config = dict(
    rope_base=1020.0,
    final_lr_fraction=0.0,
    dataset='wikipedia_en',
)
Each number is 128 + 24 x the weight over its row's rms, rounded and kept within 0 to 255. Layers, rows and columns count from 0. Numbers have three digits each. The size before them is the row's rms in percent of the matrix's.

# down: layer 5 MLP down (transposed), 320x64, rms 0.0543, rows 237-283, columns 0-63
# up: layer 5 MLP up, 320x64, rms 0.28, rows 238-283, columns 0-63
down237 069:119122118120117149125125141115150117115106117105131139107121161103144115078087107125133117154182075135161106155129134141160142163144087145146132139128133201119156134079147157119112151119104102
up238 074:147135098169139132168166157140133085116112155159149130150126104103172113106170127122122112135139103113169139103113115154125134157097120173122082136111150145109134141128122143104136110137137056
down238 069:113096165083158106105131112083166125102126103137116156136190158114120115138108151123118108105119122140134093115107151089154099079129135093117165148143121139095110124156131120148102110162135113
up239 106:155171131105123139090133118115107137113151091108111154129123115149087140090090110139116135152170139147133104092086126074095088097143117109128123115128084129118119093112113121125159102146136084
down239 099:116145139139151114154103164116129119162104162158136125147122110146150097088135135171157102095126169151101122144135115113155147179093084116154083083127154119110107117113142129168133115132117101
up240 095:089136182128116139100113119117115156121147148140166134140163109098149134144163137118131126128163147117069138157128095137089175121148146131156123141090156123130109124132137137075113157135071130
down240 109:134115105134133123108136178134151141159125117122145121104124108131152095100136128161175076108107127148127185120128133097092124152120147151128137136114142116120134220128141113134175144142149111
up241 082:085156135115127113166139168138114154131107102125136113148163114133134164119120180175141159139127077139162143134107134137127154146135121163134120100108073101115126124119165126127106109094183120
down241 081:158112124165088131103106110143136138119114151105090179106098118125080083103154109136140146123109140096123118124100100141129131116111133118183127115181162103107138098126125131121171149145132168
up242 095:162149126131106120096139135103125105101133165178067162136134104143099127119134127162117119171103135131137072117175136121092133144108116119149126122104106139141153093161089146126162124161115117
down242 090:118167117113129157140120124142174117147110116103109125091098094121144096133133101123190099110077130169131136075148173135128112125154153109108136137123163128101118105088153103136095135113134138
up243 093:159123139121160125125126151096066118096127146086102117117119107116131111180152118094136115123092131099141169152135160102117172130119135147120126115111100153137123186137090140078126126153120144
down243 092:152111126166158145114147159143136128138115129123155149104083119161099095117181136120124116118126118128139108160117142093144103123168142105109107129119143125151179106103208116159129140101156120
up244 101:116124155119117144142130128116129137132135143136117120143102124134103137075077098131144113115145087109153156116156141104072108161165127131064119133092137131121167115154126109151142136075154084
down244 094:125153116101150111128112151162095126094126098114146103102160122146101113159165130182102146116127125138076134141150131138166127094107130143170146140146137120178127127101144105114107097159103176
up245 096:172142111108128105113140082138134090116112138102141086157119094110107082136066159111150130115119136137166137105156160099120150151117117150132110149101153133151173142123162134133128098111092111
down245 095:106111115202136119139162129117131134151118134134105125135130088139101126097130117109124135114140098144133127148179125153151111137141098178109094149111077123143119111104084169141145168164152110
up246 073:137133151169155160107086177135138121134159144140101116064143171158149167133161133132122121100129153096120122102080127141096117132150159095116114132134150130097125115086097131130110116098124123
down246 073:151107092162114098148159125134124130102149105112108109148134125123129126182116139137139135136152089184131149103094144113096130144129144159117119178139096113140163094120175118146170092118156154
up247 127:176139157093081096135115114131165127128115136107153117099116140117109107180180109152120105111090099145157114152132085171134123084114148134107114132133148157128141113110140108152115143105147161
down247 137:092162115175130148155110142101107159167111125116141166151110132132134115096137106123108162101107106159155173098124139121152123170169122191136122084109109142132125143145145127095116121136111105
up248 088:111160117110130129161144128157144157092108168152105104116128126100114069095135137106089120119153154121113131129166162098131120103112102148099115088149116128073112125137121143098135122111125067
down248 085:096127111142136120112126147115072126141136129109105148117143170101118131101129129137139135115121120080134095130190141127137167160151122118117149172120132136136196121106110182173113150101116142
up249 103:078178112117089149148158141087131145120138140134115126169147100121131121133102135141114129116180120113125143158102108115081096121097170081133132136097108165120090129119126137112103162102107138
down249 108:132143120147150125094108119169117155204148098145125083113145116148161129122178116154128097139108160130126143119128096107125126133143130170134152091091143082109110125147113093161115145116112115
up250 080:123157125131117141143130132147135104126151157097149105147122136113180159158154123119121094146122085165117102140120133107116154133145121152130134107085069110077202156128124113109104144119119150
down250 086:121137132120160134123100079156154153139119150087138151142141142125130107107099102116142083097099120115111147178130093174119111116162146151148121111121075137151149111164167148105109123142102159
up251 086:153122140085118132111150124153123156118160115174125085113138113103176109109085172135150099107154110147158152148140161164097147098109142144104101153107114144166131150164157129129124122145125100
down251 105:141129101163103159149129133116176111128145154109091140131125078101128133144117147127116102149167189157110094159131127124121145069095150145106148129105157140127123163167132104097140132119143149
up252 116:128111118098139131140166142072103150127139116129123155157126157106149101137173147139104160168166166108111107149129095145132146099136095129108126106113116135073160147141136138126079101097100141
down252 127:176096125159159110159148126100091132136141141117116129155115124114114140079139122131105172138166155128090152141111134144086128123176141091133117148109119146116134146160149130121140111109142202
up253 119:149145132109136113159180149128149102131161150110137117132090129127170163147085133151128141147151132090179144118113131156114185122096095134158118086163141127151125081145143130147121155119122120
down253 122:134128074170155090123111147136146156131141137097123126122107113146141125095152097109124144062122153145142128127163129087179100165143130163105147140155148124119146163113137137117151083144151127
up254 103:146130159096145133112181057122149118140150173113104153136139098149113135099113142158118103104092130095126118099092107140082091136127131110094114138166111103106124129137137118123164127152112109
down254 102:112122084117148108157159106165124131118113106136156098143120150183097176099106136136124160125139156124132120117135102137177146114137081107092122123132132113088150142154129129146140164146188131
up255 115:099137127102146118153088112127149182157147155160120133163121148102122120139132118168103136108112111125148163159114144156085070145110147142150123169143132087130106107101151103114119124098133088
down255 116:120132112145153159111174101134122102119085125156150101148164131106199138084095134108125119162115119169109093147158124104138086116136131123136124107141142105129133137147102116129173116156122168
up256 086:130171140100105114078114102147093126103136081127115127114136156134133139125116122162120100087130160110154150130095133125144144124128165084077129145103146140148078114130119169113108183136146139
down256 087:154125119149129103098130140186146128142094124103155101107128118124133139102121098103165092121059164147115131109109092157161127143109120162118151127095158158105104121128152145138092102130148157
up257 041:127132143114085118159138130111122099118135151100160122160131161162177109125138166139112150111131157154102142163146123120149136143155103173146088135157149137165151170080133160146093128132157120
down257 042:120139106167141156127122117074132125154110128094090055162132104127162108166132101133106123147147126161112090098129125134123144153173154155089157134150151130132147135100094123119138147132116141
up258 095:145105189114084107146172168128133082125132117130140142112089105153133147119163079130104134112116129131138105140123142103128118140116135148092131133107091166141140138138101117115118136087189094
down258 072:127100110105127137102116093117115160155129155104116128145136112151062087161157106169092112139083144141112091113136175108131119172083149140110139139130121114158109115120115119145163126110133109
up259 098:128107154123143138148112160171146135128142150115158145118149125089137147153156094112089174136157087098136119127102157151120150103150071117092123069122132141147131132110128165111103130134106091
down259 102:088088127155153112146143139111094125114102128111115140116155098115083097070137142119121181114145112090149169144108120164162112138124132117178122103098121123157102117111157158131136135138156120
up260 090:152117142129135123087149151119117118112187125097146097150148132085138104128142132137108133093140120063138110141138147108151121159172131138148157148123086122149133183135155161096104137136109162
down260 119:128169100158116147125089133139126156160143155129140117083139083101104103144123137103136103112092171111101099136123103142105146145128183161145146136151133093141144148118183125126088139099137125
up261 109:133137151115123118093153124146124131089129106108122186096133155101179145166172122150123151121120091120122118114080145160145145107144133137134149113108125137148155106160140124168070158133163136
down261 110:153106163168147129104118098151104102121105132127088121064133111113153129131123119128121186108148151106129160148154127092156145108151092175142148112080145121101122128134123102108126158121151154
up262 108:131068112110097160125136097134138162118110143159117126156103147113138113152108183114101113103173136102131167142157152116095129109108115113148143118077143128102077095120132127144121127106145094
down262 109:121157117164139132095084104125151164138153133074156118147122108129142168097118101136132114154103165130122093146139143133112124121140148182148151085127089124120129138141115094188132096128105146
up263 130:116120120110157125151103101157097086106153142113139087139124148111143135109099107161119099147093106154085100069077113080115082150141121132131129139104136098125141157133123132102135112144136157
down263 139:108080167132165163155113117126141153105069129131144121144160160118124121138161129140114128120106146109085121126115123147145123149094141178101143133135149098111117134139180175142083155157135120
up264 045:112129131124153149121162111137133132149138176134129128122123122124098131129151108099161154135156141126171120091105119113128124047112147157147161119129102092152162077152114106146114101083114154
down264 042:136108101103114107135120103154113136154139119144154102132132153136083158137135142108127121113120146117046096124154125105116174138142122086159105147166123148141138114062130098108120141154126100
up265 102:115110117130114099124110127135098162060168111150126130142118190138157129125126150162099106107105137104119114160135128122117108109148109184120087124106121115110167138125144150097092141165152143
down265 120:128190101165114122100130146125111150110161110144128136087141107116108149133110128142153109093147147114112100128126123154082149110099129117135120069112132119137140152063160156145094143161136104
up266 092:151073135137159126124130165147183149157159138119132138112082148112169137120150112151125141091113099114145156137100121123122114134116120184104145166116135090136121106133080096126162157148129137
down266 099:171149149182173150107080120140128160153134130118086096097142114158105097152148099136127131131107136134116101145125093157139160113113141171129169091100126138151131139146131170152137124128155140
up267 095:127112096129157103112163140083087150138121114135101173100100131126148101094090136135110124160153113093128124145128104114139126118132128126120097105064088157129155161114085121138157160158125138
down267 113:108162138100114115185070161132116114138123120091188145164152094082140158155134110143132134106154151112129144123117145149135167087131112159116150107133118126145108123146109109136127115112171110
up268 109:145129147126134156145100178154134107112119138118155161158102105103138125143105147168145101139131181100147108078123171127126121083098112190134078107129122119123138137124108134140153137148104118
down268 100:141126141134115138114058129111129144120109117117127136138117147137142096106128110148128097156162100164129083155125119147158067131132105072124112130134100142114143163113106149183178118124134104
up269 092:127124156124123160147148111152131122122173162122111140115110131105114188183193134137160088117148143129138119137133107079155137175143140164147130161101120108136108136120129157120133102135105156
down269 095:090142126097120105162100134084123164123147114114124104122124123132124132142088153133139079148080118109134153190161132155142131154120159114144131128158113151166148128140185150135142162127156104
up270 115:122111095137159157096158154133104131104126112117129117163148142100162108157157135175149123104117151122144167109128175108085112099100140169145156138169118114127119107086162129125113125138087150
down270 126:166128098090122143109141165148133106134147137125115157136145105133134119151108117134123138113129127149150148139063155101110118122137098134153164130131137109152071102065128121108146061106117157
up271 096:096152137106158131097134162129123148140151135100142143113128155148152116131095178120150130134162099149108127124124115181138148129186094163172132161116087153148129172087100122123117134134141139
down271 085:134137112097120153091136117099146061155147136110117139130129106104148135136108129139137081119124164125113113135130173139086138154146146134139159145114100137143085130105189084106101121134174116
up272 091:106108143105149149104182142141120190142112111097137156125153129132101083169111152112114160114153127123167105129110150123131095141156135103104094159127186138119114152144137151150138139091113139
down272 082:106159105103169152111112163115088121129140100099112129154131157117160146113071102163131141189139156089136114130137122113094102137134108162094093145130150145156125136129138146130129113119090161
up273 092:142156131122122099126112150090141140126136114125134121124120148114120126106122116130071154122120098083123112193107118082132132150146134163153095073114132165130088119136148174138122121093129077
down273 078:160128141079109141116110131166084127109105135127119147159135146118092161132076148091177116112129154111092155104134172147125117121149158131138129126166111167147096125136145119134129125184154132
up274 083:080152096084114119127131174104136138169103100138159135114070146097166132097125148140148171088122138152117141138122130136157154117135107153098115173136105122117086124099139108131135126112145109
down274 075:155140188147116146097138089129138128127115152124099135158185083150126138129124106095178094154113160096130106132140125129094116151145188098137139131119127140113161119165113121138111120127126159
up275 107:138081109109115177121140125111107133131163150162141116119122127131129129136129146118126114091124121091166166097082136116147087126108131106119128149108139118123154134157093113085142114147175201
down275 108:124130127127108174143097111145072152122114148155143123138124158112123149099111187097143124089164118106159148115158144134173108147117159125127115129086074153122107106160135138111117143122166123
up276 100:117148144125098119179139123168110145146100136116138136127144104162117101110093138157135108126197119126142137164077161134081105146136137122125100087163131138112101132157159119103144123102117161
down276 088:110103129135137141093062129116165129118115109161120094144131165131133139123156146117091166138114141122117124104177103143149172124086134143151129185101175123121093125142142122150111136128159103
up277 093:127133110132107110164102126181100145117113128150164092081126098133160117106146135157141138146114119124106127068100150132118107127176139131099153096110144154143134145083113083098110099145125110
down277 092:155115120128148127111134160082148098114107124103078182112103154122144122131105138095165141120183114120133110123135159125152175143128095114176087132149126138126088154155128153143095136118129142
up278 122:133110096118109117091128140105147138171138079154116133146121135149157098133124152167122138166135135100105148119152121130129131114165138128090115123123168190111144125163182113088099096113096117
down278 131:132107113129110127119124103111137105147089132147164156166084111166141141134098145133172125132151135092084154125158118159112149153192134123124129152158154141124120127119108088115115137084131080
up279 087:107116097121159102147173143122138111109189136137147111084124096126165136146106093135117106165130127111142143140092100129106108140083111098164126126115124150117112126147183105129153127126072144
down279 103:109135130153149105154101153123162158133107149168100133149105107113109112118133113086160092103118198128103137112154131121138147138116132128144139125170107136128124163104185148174151149092121139
up280 062:152137124137142128129142110137143111127108110133128106117081150125174106130090178141152138116147138104140129133147132127129109182127083158122121097137126185153156084150148138105062108164118116
down280 056:097096122096119136119130132094121130144144140116111104138162111131076159095173124123147138083143090183131119098105142111146145111148179126110165167147093114119132147126093149119165151137129121
up281 112:128136148090116156096123139153132152102089138103127153138118122115137123180178153105144134119153155136141095143095132090092098086130125116094152159147089136151139124090148093126097107140096147
down281 121:147145117162133124096091119139143118130113086146140149089164138118125148164108140097116096094120150156109147143152172129145154116112136109171172145147141103155103139132100138114140052119147126
up282 061:125163122154159107104132103139112089140142086127144084106106162117134125137144169104103128103162110162138127069175162127147145117115127133108120138092087146123155168137133106151166118143141146
down282 062:126154149136151135131091089109138105155123148101100150114114097112138167118140119099110078092113109100139135195168124132114132147094142169135110133143146151111118135161174115127121116088092122
up283 114:109118148125138139095133122110103142132151146109151131077119090151114138122153133111137183116093121166138115099126156105165092080137163098100107099126155125073141146131144140122106121085100113
down283 112:127083132097097126117135146129110171119125101113108110139080146131115120131132136080136121100138122163170136125129088088095122133157098127127098160130121175127128146079133155106098144079162121